Weights of a small GPT-style language model, trained from scratch on English Wikipedia: tied embeddings, a variant of SOAP for these matrices.
Each number is 500 + 40 x the weight over its row's rms, rounded and kept within 0 to 999. Layers, rows and columns count from 0. Numbers have three digits each. The size before them is the row's rms in percent of the matrix's.

# layer 6 attention value, 192x96, rms 0.0662, rows 107-147, columns 0-95
110:477493539543475485455481536580497505485498583522549537563590506504478477521464497559571478493526523476503457484511485504529449464421485498448428528478535437473427455569571440456553546512457480545510456542505478530453552532500466504526474529505539476475486498478470427437443461437485488440
094:468497495513525383574454497428480492473502434459493547496458547481436451505492568571515462438575514518457502518590464552522442493499500533503499477567539540487559498489577524500531519496503453586503493491577538522503526482498532492522567528526487482509526482585481510580498509512465487477
103:568479444560572493452435496477452528535560516486438466481458519446516502521490502491478469505453541536469474518510536500486474506472542547524422515549480528471485487554453577619442481527498513562519444491456578546454491511518508462519482557487491531504439597572456488527451471512492474476
099:497376443532529448537484492608450506512474453554456525496451416499527471466564614495476444511486514534463478501517520522523490485525516447568504472506447536525506523490434561554456486509436472511526462511580468479570524516469502552471532479493483496470438509528517508475460505522507448465
103:528509562541493522461383535524590517477454493458503467458474526547460540424500424480520534539514558480552533523481519504531466488460506501535521499528460497510470448447593540492478489550497479495495570524500507451554442525507483423571453442462539495497523480451546550505507544531577442513
104:445454561498487532537522486469513481517504503456498546583574547467542535477501517514500538521451500404495514474525477460491558553537549400502489537571553484483498484486493573544506472488503496530530488553425414571570542527467479485430556516462530507505558502493473540460507514498410545507
102:465472532519408532567525494521481539511511480500491634515461465550489527538511444499504519514495394475517508484556477497527517491551491491456529477478518485479510494431402549528471473531511463522546411522460494535570515485476611436525558452540454484504456525525531507497448531504478522470
099:491503454509481467491557532572470529423466450452481486451507524507465480453494551471432457503557527460499538412515554458425518478464526518482538496456467547461532523416564506557488540592458507496520485553521499447539440438413496537546506466534507459503457525536514481572510454523480513473
107:521496573467472522498506486486511526519508477475470511461597459512564526456438555496504497539502481498448531583568494460496556508494517590531503493459566490501432454580460449457486425490524507521458428450522396548510516455548515488505526471459511474557487462504514412480525451556490486497
095:479491497516507514411450403573503466587501557507511446477528506468514541436460503512474419489472457484489547530455542511473515537478536489453482566554519440449495545462500509419479493513490503520429450476478467429502526546529537507512481434502586530475543526501549451556557455530476538481
100:515553536506512528540508536555505497480537465421558488507520492518544516435557467470501453513484475492508443554488502486492496456511456574554508502496504474470557594502544443556515441484404564420541455478428489461516592479491491469469499477430531551492527532440559536486481528536491439531
095:548515540494486582496493462468563531468528485555545399508524496480570467495534490575526507513499488552474522460445494443527484500496468531563448558587496539558514455553466475502549509495492446487591535503459454458486585528525484479471453431486515503545479467486513445417470486513510438471
099:527542502450542503470529523517545506492516562502572463484456485512462522480515493516453487524539440521544399454533479539490551461549505532529477391498576505556501565487477494529557549465517484483444405454459491506433461505528518529495471457448534411545508500556484457490490436515528575505
103:506514472533550567525506546510471473510474548556560475546539472489494475480457484506545505526477502510505432490469444519576466440474517515538579457511448547519491456416527550499494473532528538544495407464458538468470544495546570493508519482475435543442547458484528507437600552502432556503
091:525480512579405517475517570498511466516524446546529494469534558524533502477477515535524551545488498505493554518464574472451453487481510493596489484498504559510478512520554553565456509464460451418450418489575563455492496485443556503400492505444512522493480439511525520447519450479508529497
088:558491471459502461472561487523453463448467448512547489480536490497503504503548458427584515451568451521528565458472582578445498495447437534550574530455467474519554522477561533447526480519469475481542455467557460514491510477462536466497483519450483494514484511419508565519526467537516575461
091:539555499468426477430373446503484544482527515448489510509524458446499466469458505529553531513555521503482467488506470512495398466530428508527523508534488520522474537498534505554531473501473488450471412540572485519488462502531486407538550505496514525497524533500455489528488470490365479550
106:485498545529544507538543546458493476445546551476465549513455452474549485440534499581497506445529468495520543514533429506595519555553440522470533470550477522495504511503492450449462492570484507383489495534494489549475548438518473508529527530439514535496502458448601461430520483483530553496
100:558536469466473531497444500526522454538443474523508557557552534467507440504546539391490547479440558474469530485460456605490495474518491463518475497536490458581454483492547516540496481538521572498509489527519512465454511562456583502449501509476548523517517540559518470491616491508535480454
099:532540447548446390509477479482529465610533471457478496518478601476527541449521529558483463476501558473594512468466520492444491530500476491514488522461501450471501485482498514483555501602412494501475472538484504447496524479552574520538458527488491514435557474528486437515471559490484477522
101:523506467485450481538465483554514448503496526490470566549483480505532475440559496492484463458526587482508505506509488518551532535573485513486474489519449563481528499510545592501494541452444590541493409528420579477484448456522496396492482513503561465566462422518464489505496484491545485460
102:515460534437469498518576451461483467484526489503451467557487438500566527487435562494510434544558499457542523470500483497572487494442416475528429511490514508507508509489501491532489497518515507461477561548573474524533514494539481440591530620536475528529503414515455464507513505513579449514
111:437481539565549463499430549432436444469461515513562450493475512508528477529502469536558502490518533470464570494485544481497511515476504578485438526470587423475479506496482547542551511438465540515408475499437562471552550498499509433481446556517480441470499522510537507513491504414481534502
114:426496606547477500499476513461562484449553508504471484573561443515499509457448419568495538539516519481484526501526443520449531488564575456551486575535505495497519484525492569487513523486512478398527466531485506499448507502489414552547459474501470496501521475515454462533534467411462485528
107:458497487482474491485524443456519445510450460467480570527517560471443440517514543470548468515528494584465547482532564546439503419564520526487453496484534546537567519520437516462493424547465488488487627467496488453461477506498516530500537566542455451549513520489485476462526484471576541502
103:513450474479497503504503429552481508456437554568496488561480517529524495575513504519459555461505545512533483483532524497518505471449459410501520504457506479500471573507419437495514455481530585426437496455457437489514481551518497387511523475550410510451480520520473521463500496549425507514
113:511447553541499463517513524467493487566539501595389472463491471482476570481561506505451428577531558535563534491527526455480445502509487488478483570475527508456521574440546476539513442477483538476493503535493542581535448472425569514475516510526547548510496475455556550491481491523480488482
103:480455487500511495493513486459548519387467492507453473487447551575485574496474474500478513513447532453526525550450584488542442469509501533460442533542514493494527491474506459446474543449436496475566462433579522570533539496457464463516588479529506487591474569455512537467524518467510499483
102:500525556518468501494515438468498527508539586472448415440493524564515578451449501444495565518471519532503482491470431485470493542490513467496502461529518500462542552443579486475536423526477449474469515460436469517436445575512467456447545565485550506575516488485514500493514476437507572511
091:499448523482528415515471539519542540508462526428507475470435485504568479563422508481527480544506488454540566529418450541514463490511528489508457486483496622458532540556536480509517502431511546413535575460426509475561502518457547477426509480473492506490500450557509471506480493499533472522
108:524516547433527466461480581464526475510561552525517536548516498495546451489477550467459535526487545519421469489487525408472526471590429523582507414478470496581482487389489504494512573433486490536470463541513431495496510513504479498544543472531511511509541488437536488478487530531497513456
108:508423514473535624504497516556560553494455527530536479474501504517555423533530463510492504449532487525501493463467554455449490507474567482478493485450534545469462531557582496491472515524518460524453497493489506529500472437483479437563520518482518520475442426459526458530494575525500502366
099:516470469416515550484510511490481545504440462522461437521471481543527477522527485526475479502499529467577502484493487597521467509619438475493538506440497591439469457530471514497550456470556508495514526538505479423474528527479579476535520486456495527558551457612535489495515541443473524488
096:574493527462542528520443501483512512570492520457456413477447520501560420428546455472473563436555528541561510560494422533526532470444469516473523519502484475532391478521493542507501524495529434511501554502532550565485487505468450520458462484533437485506550521530478521438516481475556542496
107:526563443480548459464505565497479490493519482490527461489490381494521506488439539500539498583496501540488412594491516564441507497483489499464519485469466562512518478476526490522474450480474540487444487463481493468558458560493613546474535453454404538498535541461480488479511490418533499485
103:442487499438549464493512490499500499519448563480547551425561436534495435495489509439463529520426482452510499559525444498466481442483514458453510564521555463512524484560483519445487473505589516481559474474510460550498493491521560487465558512522540483467470399554521492390525543493481528533
107:500532487549489514463499443462495509568532530444620500441507462514444530439523465470447403450514489482479544460521542567476480475499524521552445547405511550504483526492508550511552524496523538465506560455557504428507557513459508465491520533536534479557524451504530505485521440553497430530
119:503500510439476464510535480414521607497495431565453585566529517495476514504474470562507512530500477427499519471494472452574465470504566489491564567469496558545502473475490491541505409499478503572501458459478480479439467450544462505517449492498521540555476500419487474535443492531461547514
111:516542548405488570504474489463463482493513468534532460431477474452522446450501584508546540495529575515480518502484525583393464543523526506544524537534475487478554561491462429496527550496484458551525520517527531499529559517490543526522459523503494502485544560433461510404467566524487548489
113:515465460503493470475546522571531448515505553432479603503439515545460446499532493438504480563485574498514488483511531535560534464499534482466510584443432523555593498507466527523504480514521425523460422516463470455539474557467537479498528488516528589509569563517500499527467527513499516548
100:529489465473520483487508520472505517538520485503526486530483537496465530456451527501453489474495447515403514525541453450546559453491553501501463538516465461493495479497428506485556405596474427499582513461457461450576489559489523496504470514510505583450572478608496450481489452509484476433
# layer 6 attention output (transposed), 192x96, rms 0.0828, rows 107-146, columns 0-95
117:484471446473463492466476525517472542523509502439463523419540448493470551469535476406517521487525437601545504509478455546486540545507573486433557441482496561555543521502473585544510547525510491459502445470491500495493465532483447441450497527553516482466533434535473512550571545541554494480
102:499489429519500558465521502486491528478468492535473515519499457493536563558572479482567509506461496487508598561481491467432588489520539546554444483483433450605515483525416506541507475559436507485434500500486513482485544513528529534524486471475481495482457508510520533466487410520558468598
101:538473541492469495503562461486466472435505472509584498455539524466515465548479446511447573433423485453566456447505500542457512473546482476536448536509403488482525504407509434501504516516518496501468548456476485473573487443491503491510455436445461414507500459451537450494574485519525515484
097:521524560497435559524547550463568498470507463484508453451524512485453572523516415573515513478496504543524583534507509482456519498483496530439466524495503526505563462495507464522550464447535500523426479384472547465457513450495582527553490466491500501550441509509548496539454488580475570504
097:506456376479493457457563503492482550527451527458550480485525466510577498492552521507408492526553502509477511447493491553521464446547520495432472472458537484525569470532440458529523492480529465490539489500539480568518480467494441548536469530570515422463612488512489493503531528429516467518
107:519587549494496448569486544479544532558517523523525508492424486513489518514521507553487475578541500576501438513510549510544508433516500572404490526501403556508423545512526438444463555552483524481469548472549508492437496528503484485508482593519475493457471520468548461494532506488542500448
104:499538502498497502492544514557619485464444423466535403516467559436428556489530471534572462532476479606503510506521459525506520453468511525501453510540462578458472542437528453601534437439493481499518517458476517531430512532514501505530521498475522520458463524468506496480487523510484485529
109:546462483556508500525478484416465539505486482496490488556472480447492510504442487482560569479512536514504422530533548503519490425524476546532440508472517422586526492572514467507491455441555418515525547385482589508455502554567457536501564510459499473499504479505453531490467495510532503544
111:411496495429555489580542455518520467496564565506509579549454510521467502489530498569466516441487468523522464446441474486483501540507445466534567483510520517474468481519531498473479561525547525510455562486468498506526493503505535518509501463507573561435494532469527522524532553396419570437
093:497521541450552513538539605497521553500463572558544501516482536547506497488509519477479555528537501525465454421554446517487445560546393432443540462489523470464484487552534552454515528509563485475494459495514448495532507562503463579518511535475485448557518520459417526456515530517459497489
105:462511462506475518510520474494520500487437488515449494472467483462552554437441529518511535505516518537395521451530407520588458513412556496443449531515527592524428489482474501460494514485488503562485617500517500550492427487475506493575522511496486468469483492501503474481500472429422538494
089:496440486530494442463455500535479478526488427466519600511527466518494472456472528486531434486526480425520475500495527553491497528459465547433550527533486446521495464489483553465505546512496516505504459479467535581473437463531534467512523491534505374474535454495541506577421586450450532447
098:481484514504493542418474541522492449481473436476470477525538584519436474510528494464631539476466491521467585493480540492483446524436506467546516573548494475498501429484552466498563498537456464469550482505555495460485481552499424475536500478534473580441475497486532462462494531481490432439
105:481510495424482477506505506470460573513470491431456473494507504468478507449508466503557459492494463552539520431532511440439490458496547468415484532500569415454485584501504518520501460418450469525452568556538485572471499493399467477579529485496491462529441519452465493529463477544524514501
096:424484507512524529554433462473499497508450491502509524508461554447455514512499451499470423483548539483526530415516445482535530492510497466490491509498544455573507540496473459462478468506517505588565533488399493500538438515490511512619484501507502436535425571470496431562466546490526540457
089:490524510617557469494491475495554514549540532534471555567495551522474473489496480536494477583513562491409537498577452495506492546571505541507443445577553495481543522555463469563452469569479530517510524495507563500536489464514515433506528553493486523555556449533454485495469550524527505461
100:509503453546488551535558565481423517498466484476497556473469531574447580398534469499436478560534501511576532460477417471519506502505586516526455529529449511491543569479487532482524511506568450499489517548467482525501526526443432563537486479563465477481445483492548533509495537484561495503
109:448502514468474505492521471577480534517481485529450449496469439528523542493449510510576521530484481522538572580513538452492488477484531446484481488514540509529524522448501515482587501434478523555454520526468512505522480581528619435530423464494499546479524459495476512485468532464365474540
106:497498527509539469469490510460453512511439553522457445536471492443495523554471427458403473500463519482512458491451526503457491492465494541539500537449487432492473465610500509445400539512487506500492507450497490497543433434477404570537515538523477493476498406541544490521431472501512542539
088:462521495528544622509476552574493603435509605507540427445505445499501439567472495470514490558553500509449482486491466546531453437416522460451517500562486562539473473461522536487498459484522548539482492538486504486534495520501488471518498462511465455505515513450516505536542476560446483513
103:497485479542533469483481476493557551454505518468491509426501519487463522532501448488542483541466474527476607429415498573450441475484452494479458561502485491514516528468428483497491508447517440551477439516538446496555533457488503576524594541561421509489535447509503457506487542432547530521
091:448492475565477516503435521497529532500534528503569508451515563487531474475588538455505533505502545498474559566460498451446571566540579533475503549500493533524488480472501547508481489510543508479471483433447483453490519510455556560440460440440463457510428603494536530480516517532433535543
097:488504456439444518488565427569504540518495494536429526518479501496445492497444566479461491471543463555505450528537452494544532495496478464469580503512431597540510506528501526416451504536554520522559523472540428496487487537454456540540514446497546523567473512494420511501545507568483486439
101:554503435484495527515526514572455515547457479489482505425404541546546485538565542491486482456502503522538448547467499454561483489495471589489524514478499515515506507459520466445494476464455513594470587452487499502537537529594590451434584522495523527512457548481543539501485522519485486497
104:480449508581529485500476493503489559502567487543524458497496460578499586466507499459481512500524499440537519487401488447530515571501433480483545558457491461457455494449481533479439556516548497450491342577520501460507540484514488487492492516464474565468453467474471488512474515466473495469
096:507472461559509512525507548441550584506473465460545526418503448489535489440478509464533486546496482521439556479475442531429496459560491485435508427530487509518466438453553488525509492530487423605497524534539534546488513477450515621519505506460567445542505496510523458527524488480529482497
095:533609518465497505548538465537453509443504517442584513571468594494596443505477498497557480475486494443436512523476499501519543564502585478525503470535486532525472427554448535447452523513489433495501535518516441418501540449556470509487466508463485514539497507499495464475504530482509495566
086:552483519533486540504444495538426528541469491465505520484540431459497428529493595486467505509544463517507505472531453452480567499504484515530550494449480524526460527494507495484500474536584532534395564508397445420452528504483555473513432540486446434444533443501513520533462484496517539461
089:502486483436488470563529552528447501506448444529519527510475457504477423485494470593546451467490487470463535504553534536555466475487473524438486524488455534514497468549400544537542528456532541531472415551515574510487495431452533567537499416477506543423479466469527478484515518564481536493
080:526565467478485590495567461498452480473524483461532442532516543482414498491567482502495602473430459495441490457536503425483512476529530467485479538575483410519497487516492468552492497477528449546456508495512451522513585444561525514584511476485510511480518529489520564475512436511490493421
092:490482462548483550482504419532473570520441476459449446514505469468483545535536475526532480496502406507569514531541432594496459509433517529441402547447493497457528506541512509475547486543462502415457485442423542494484458510525566487470478545463512492458490549560455508505532508481512509526
096:500627477496467437493562493461450513463542518495474485516511503469452547473449516466566480583482570509513556558581494505543515509475436534521500536562452518547512567519489476561512539496518479484546532554494541473546508511510527512492480454559450449521523507548500548464523442496549531603
090:527485545567492479538512457475451487506488518480495614432571526408452494533512533451527517466473505465497474476537604465568574500442503459509470498552506405563531573472524491502487516548432500513513505461517530512542498491524471512459523420523506440447498525525463498518552497540545462477
081:508507443526525468458526492490490452438433495557526533528487519496485534558448500532474434540439468474355551438552573495477493519509534514556463549530538488542571550546502483534551496526461554522511501451497544426488507476536510459512563490519547468515435442475487535498432525549484484492
091:500444557550471540430496476454527556527505482499516501505497627507502511501560477511417554465517486441480476432491417475592488488532490482485459462498454468503515511540442477492471499534490492476561521479455462447540492443498423537486489541531547449430553500517569489543547530567512539522
093:529515534544427524503533510471499529481520432498454458529441520484511517538545475510514484489513425513516457433476522523522510497558506498561491450496424573524508490390538438523551478483463435517444492552475564501523496560521485456573426440462432464499538541421563494557493488479531488485
103:454457477407462453519542496573495494470488479530486527574540525526482462555523491545561566516529485542523486557419424409473528498499494522432525533565510499496523495461517488470474530500535448550449474540448501514499514570546515500486461462495521520507479561481406515549505539427552530432
098:507515475487512544545493526570548437518532525395464427462468461494496455509507532445491461484512474514473519525569548537445519546569407492478518436509492409456459474462517525442547557503534504414442484526491492537558571526453522440463503496472527468479507513546469488470538516459529448516
094:496431435547547480492553546540539560461502588533498505548503556567484534562499459542469474491449492491515471547487454442563594487473509492459478470481518508521447459521533522475558474498543545482501442612480494498494489445497489474513538439495488526518470423582536500525535511521549432532
099:512510586453538487485542472471546502473543412519465412472547509469530517533486531527449523432468426475491529496447499483488521551565484501568581441533553485414423525514558441464486510493485528496501511505491577522500519434545479547449502466517458448479520462461558459497542513481472548476
# layer 6 attention query, 192x96, rms 0.0666, rows 128-159, columns 0-95
073:539466455475471534504488482411517409529457479485510575517535437484526458530442496519458483478499491515437484498522528510471480520479504514503527589559519452505541496454534534476508497511479454484559552465445584464539446420531467511540451529431580513574521462566429481513485438518527519463
070:510394512549450532492497518525468559508500421509547540458522504495587520439469508458500526485466451547505525491552466512535534463504576539474489474496426528452492496551425439479460481565467472506459483439451490490452477499456506538444521507472498461511497539428451520524488508471582586569
075:502485534555448523479518486504477521538512496519513512398528503527468482558502426560461485475494429548533485491536451568543533541582447478399499434468539518478540524427508473467523513515480471452469450531529518596428581493536465482450492511502480478501529518415479479508511539492568498463
086:547500542560489534502449514536565436465557495455468492490515455491547520429420445536507564453434527455520522503476481501539451485488482497460502494473550529538522468488505493466441468513540555562512448519495493579486479461576426532517496565527511576453447478454493565562541551439488529470
082:542491548496509518513500581507493496555490519518481441448514491542496481511554442528492539492545583501489540554461590416575535473473448478488512533528428565546486485475441421527489542476430493489469508493481475428553559433528495475511445519511552440458517475533471495589478525531485518460
077:500447514462533493564476511519495469560465530464462450500535502505529499467435472618541563532465450572540476507537403508507495545508490466434549539534517481481459442528473465505529561515522527519490466517517465485489374523470534457492556460481526533577524543572488457498465493465487450479
082:521456476524518476494480485457478575421541485546544491452603507515541515484539485490586557541443540569517476537519487522471520460552471492530465547500554447505493474434481458572419503503507602573486482521532537500476480535478469548506484501468513485474478582542551538539477474489493542429
079:459546473473519538537512435529491463526479471541517510490484446452554519466531548511479511462581527432414542521464481439509528509449449472527580499479542488530516417545529527469463537492558513520567489519481466518478517534412537431538549550492530534510497607497438443538464499528515446497
086:525474473500513467461516501513510460482520541511483528541483461438562518581523509564478481534503460506547516554485482479534492420445451475449527453489527485600546471468427484466509512528471488586495501535449532521518478517462501518485453513575601448476521446539468530411531527468476558408
075:500503524568441471465496540465475482480466479486528514508541501531519493457454462576578550536504470509557492484524499569521480483506547496530528506425523456495476509499432463447511503530472435479510509505493396536579522498562469551520506542460601443489560492438495454501497514516438428596
089:493533454538499486545492510562442520412476408445527571534504518490457540475455433484526525534579473485533522472442492479490510516560399503507471478540421573505500504469564446462503458515551494512495535564447511525464485460557462469552515527507527496497431503525407559497525485474512517518
084:549462519466503511485499573457463479543526507446511420474482470562496488546591483497428544550516543504517522435502533554440526479501501525531438568503497490525448557525489492526489474525501510503481513474495376472460609436464567530496550452477574527479464486487523497492487468527502567448
084:448527463510506441446487540452502540422506416573527489553509588502496494501456487488409508490474535440434561466493493507519488526442482522488519497488523450532484500442523499532530451510439521523529472476444466557418411538480503527492466449455475512505524520599493408471487485524515452503
087:560587451530478544464470474441456514462533519587485516508463469549509503513453453496379499466447503443552431523479572461522491513447495507475422488490548466432543476518524518422502523477534546492552536510517535455506529481433415512497536527498546503506461522541507463476511552550545482483
076:462533405545551510534524475488511585516463549528433498491438521473468514526496523470533423442489537531488456471442510515535532483507501558430538484559511500473505564460473544477442529493459512477552456500519547505459495465535506453498512501466516442552471465621513539500588447430455472491
089:542564560587510483561548475489540479535507504434522486482514437468503535513468430431497564509476501478508434508544528548476516552556561492536477504460504456526537479536508452536522518483530508481493557422601527514486427480535541453561430545506530473576519494567505449482518464458503511457
079:573509534552500592581543526514525496552440494516522517481567479540487583518522508507530528537540464492519557550512541484481464455548493479462551445498488470424468558471524462508519487490471485424501463549427492479511460471527551481477443550507461605494471509495512513417464533460425486471
075:434484463528463432445465488560552533582540528542440448512522454513426428468606479509449485519481509561529561496488442509510509487554506528522483503499520524460552498419476529440482440432466511460478508468539503431540528530498534479507460577538540511442514507502428474483495467491540511530
072:499489517487492522477487495499479526422535531509446460506521437590468508458471433464558533489458397520555546494496509479418455570480551480473487477590476486525438498470523451460456496523511451522473530530519467546433524504513525470522607545529496539466557502549533512502483474455586514452
086:545464455538515497497475529512479566524489446474481509486492499526478541500528509472492518495454442532470508549364482460472450530538535458582520585493494503504428498496500430524430518535496479430474605555498477492494598547485469533533516500458466498475551487519490521509600487430523501467
082:506514442503623459567473518482533513570543540485511508476535512516512520424449492542479512537511561436475553499534469436475542521511540534550528470471456500492509502456565437464561409541451542493478535438508502452475463557448524533545533496481459493544501404478487508444494562521487513504
079:498547504467526592530529455476542515507525510580595448555483476432515428494512483489485512560464517521550492482497554479439476587547563451448557510535472448558493441511479465488509499481476440424480517449492527555431482486494529477452395494477539527500505512478480535486448494475482466535
083:511575532452549457500449487518531475452461475490472532458501475496471500444466500542500465442528421526508464509432569483541520491449534502569436567414557514501488497478492494463562509471485451472553482487488524554463562561469605508518540515519495541483548476559533543542551489449524500581
082:629457543517507540441526487424518565480467506504487419506525526453553517518565526501549463498554523507442427439517423482550521430540485480501467510410498430473489500451541507501458509531465572542515484512515517499483468474435508482482505543523458545471529470491510475489475459499576515567
083:516498494541522463499553480488416445476484513484508611516464457531542548476529482546576523534478495591490417536548509525591468514558460442546437449524512501467470456459454567477463476531486509473520545499497516488509548439468572464487495488476471514466483457422535510442478523457537535465
078:534488487504487474406455455482536546514447514396486454539543572481479473482498585491416567496514494466511492504466493518496519408437479513525494521416500522477504445472488514501492540544494477554502460496521514540506461463477504529572427493532448508555500509508467520511429566388482454477
081:489511508496439498525529496498514514558521514526463500463499459423419482574490503472465452569425522486510502471465452533526528514524517496554505481507416489458431502565566457551519534510494491548439541462476609571457460562491486587495537480436474504456464496511549479536451491495532425497
081:512448493502571481504541488581488486456473422481374525434548477554460499503496620518498459456530532547532486503508522475513506472468475528499537515512508453520390455529504479511503514500490463557400438484538481493475501457508490517462493441527509550466484558506489476568528464481437450499
082:494558467483459472485472494565475421541542505534557531486560543521591543476556556469496442500545514609450481468443566485503530478468495474517540577485513488487495482553517517449551489572499483461523466466567562470508501544477507502491536503464494469507426487531430479507521556460494593487
081:468470454549486423454466494505572498550447474504461484454439433560564424499510506419513464538508465525497495451574479536507512456487562541457561562511527524551454435478509568512522455483582459522554493559414528524447470514447499543495439494483478501476489532489474496520485554497484478508
083:507477507553519544511493528456470516398534577472509488541477523513548484532558508481527488484544532494535545572518478496505488476499495525542573518531483628519512486453473487480462532614456482501479535498551460491473453478454539515526431540467463566466403486497498419457499443546495499541
076:426519551502466476481484508468498547476547436547502512494519465492594425489558571524438480515487502401560438477468481506488505411512412549488501549502506595495505486445422485544480510497519443490514522515480558492474499514470485523487493556581451473443524543525520489532575489526495474484
# layer 6 attention key, 192x96, rms 0.0668, rows 128-159, columns 0-95
082:560510510538451500485483504443503474524465476531597503583513526444509480614549474475513490457482515498525524513426517497527524493518507505513492478513520496543527459451392478493460522524492401516528468501516508458524443425487625544474529555513578532476526486449482500457553506497503560479
079:489477472516454453442465566498563543566549481445466507520500489555522496475567491532489484422469549545470550440537432498556429505469533528566458450525527527482489507560536475492498511546427495488507637476448475486461471494491518521476478527448534507458442534462429516562511507500489471529
082:514500563547478520452460566594466508569425484448504469489450442559459499531507487511525528490571490506593499461505459599530524528476454496478518494515500474455485517453560519457527506468455426478459533478486450523536513527525480518524516504538502423574494499461480460537418450483502420536
099:548513577475560490540520453501478552554475418517527433458537503460554504493487592570453550448472455487536457427499526531558429482510468510458588516492507521457458426468563532463458555497510489479529467453473487578519487481483515504499508441473518491490514513471482579506555482542480448476
087:485515489490499472561500479430560451581522510523498521398537477497513456539536508510435474528494548534525497475482506417446529552460543471410506482512439550477503453469495499586492531513428474505427486535507437478490481487537499455458532479527484500478429517534463470519521473492512443627
087:426540525458489451466522523529589428427538479465502477535508471559456503471463495571487543493490434521511536468470429474508529499454449468559542529526512554457438518435530458524508544491514507555482415502465489529488422497471559500530440533543581470518518522476556475483492543425488520466
093:431518492487558427436450526538491480528499497511525463485582518435530494585481537551527458567534564510473501425547498482482541534501453499496529536550498439537488465532507538557470448511495575549566510492445506456527439447507498494450423503460567471515455547507485536514469449555544513468
086:460494527510505492518540425454554484422485509500512457502444438453486526497498447520410450530559562462502517565495532446517470471460474481530558549440480590482498488491516462499519504460584446504525428497466489613534541508430527479501501513469505482517535547533528519573552518474504555454
087:502521467504497485493517508563545516524485517500505490502405526462529504551500514539415490565516437535587448530459496554523474547448501471490510496493458507490532429430505522496529560530442534503511572551467476504512493545491529501519491483446514507490585477608491499400551542494475397452
084:436561571532487430509511570466504541512470535529461515515421470531486435434526502517486531475397477502475479465530478512491506520452566482508502456421533502507530541530526530482478489487521466461520544527490447562436456454530526489461451490525559463541565500508454511434514505563477391549
090:495486467489467457541518524526481543505478501396558507514447487525435529477488536476493625489509472534472506452514489488565475464558470430473524490590447627515458419494529431523475476517515512581504492519492471502513523507536476450494478506570516511515517546510435584497524542502484481520
090:466487471506533507563461488472465474488588454532467523506471518534547446490507455385475554507500507500489547524516470454506465577504503624435432572457474501541456553500530502530470555482509474537464565534516431522498523542562496561445501518495451453437488504495563515482523469488513499548
087:505532539540431527502513529471473556438450505493524492520525470513469607511473472505487491492460540501499576541507559498527519497456540476465525568494512484562514518410415508476479492526527535607539506495470481468495418517454442554563464528500458447532509506561474472481445459572508566451
090:537534476492444535485427448485427463545473458523528565484500531487530458537435448529459504471453533430505511581518563429510503469432474536472498480480544541449551449527520512456496565496546518473536517455513524519467486528509464512486603483487580495477421526577442518471498460540518467468
078:508506426513597503487521520580608464483474501563545553457443600503470513555453505471564513451517513414515508475483540496468461475537507468497542511530492541493536510496459500485467502512468458574493493462540523463441521543494448517535472577475558521522441450454446486494514460443549488498
094:520555544465520564464496454488510526476505423532589494494483501479465505512436448467509542497470530482429496509472532600504546494559517494503429480513559527491511515494467492603446566528456532466553494418426520436461435489518511471478512493592564496531557566505526497506489512488459506502
082:477437526562544517531483513515543535612434476550496464453488478450484564510508526525550495521517438523483510515604474467519450503543527458450545468480454523514440534459498476489547512454455503467433461517519517516555433513482512546460491544591439545520481530469469504449541543446426476502
083:439408454579458518445522504513427477474471531558520465456525517505494450469518449517454499480548492563583517491455487584472541510490475450520549495524571526417514535470559537520529471498505528483493518478529448465495519572459539482509466540545504489437506526485432550464495421472538440539
080:519470493451572458482471522528528511502507560543481482515526482461551484432449480516536495505531442485483628469547490555473471478507492515407465484637466495494446489426550513517496524532527532486459452486483505560457491526540540456545570520465530499517554585518453480472459541505505482494
089:491498429416491456585405510471549512574547575551474454528492532435464506546522572442521484543468486541422528514487470510547497497569566511479555459478510499476520532484484511566442469539550493533505495472474479526447564536510533473472454526504472528539499490474501515453440485491555480429
083:550399385465494533430538481500461510518488558517471529440533447471524486489488521537508449491495484439502537475495516466546500500518502498520520482476519566544453521511442487593493496555535513545524542453529455483542478547479516529456499420551511468533537423426573454437477483484429523506
081:505558481469496593449504490453577509527493560494564531549522408455509484427553489487500529543474520545522484518492477552489457542449505533492504482584485458539512517469452478445507496545482491453461492459530588500535501516508425489465418528608527476516554525500492523530472454420477481472
088:531535481466558506520443496569506535493448551519472507526478435473559476491446527523492546463550421519493507599480495532482546424426514519440545492488539536473531458539452465509524471515505582533506391518455472486510505513443551487574512545469503510541449544469510538513454453499562546535
098:537460536516520557411521544483551448493539504470547445480469546433504483530510460517575518468581533437514500503543463456514501519539482479504497464402479481477553512505582550506515506547454526536524571544487518577488461490471484456554463532464468500449538504468613506453502434514542488512
090:457516418454555441452537538489435556582483511428476535460432496496544520534502494523480502457501525543497447545529553481535457549498506486555436454562557464494483474474526559501511507434506535492504477538509473456479540485494576445495489546531511572504433492507540502442443509422553436506
083:502520485506456534496453512533565432504507434479524458489526571385508534486445529530481541502484454505472455498479476539562597461498506460517528542453435524445532438507499561492513452517563531483508528521516497535482454458408497496502527540503448427460579447493447487551536545468508551511
093:532462480524477516485531511513574458437488523527456534526451492468431538506415537524535483492471592508472556489481515546495553458455430563501496484516537469471434514498531481527479448527473516549474558470504601480482538496545503544459466521578491453435444465496586455556501537517500564454
085:512480490461560494600514477591535487400429469543512440460502494526487548504467563508496418513529514614478527464476488473480560509475468526477489478480442534540504515519503479480487536473545519459433516574502596537511470435499493506461475521422516554528452479460479513496476492518512566501
087:454456503555523491475404473580450472477443534530466536473481467551522486536506499465486427498442528556456532469412563484556498523446531510549545546494459523444467504502479480433505496573507463498480492525468534475566480488439471406502485508461492499467532470466531585553517507456556544465
084:532469484524446470452557506509546483462480448420520508438472488493490461470557526540509468522475466484528506518505475589464522453533568586454494519520578481530462482397460543528503509520565535433481541532481471579542509478431499503495456510480505409460501505467453540551488513527571547469
088:512453510435448502575496524422465526573509545484518539539491516467511494473508495509518458594578543515510518538503490484527535477519569453546491575465465427534479489467564542460475555501430528488482496484487465475460459482501447478505520535465488504536473471504486536451548447450433585606
089:461509541515473513516482503490527410511494394465424496555479483475549478478548506575502407514520563505552482526455518538437550480525444545527536528480505544480532504426470529549493475480468562508557586531514531519428552443497434513524508497459484488466485499539483602532498490543500460497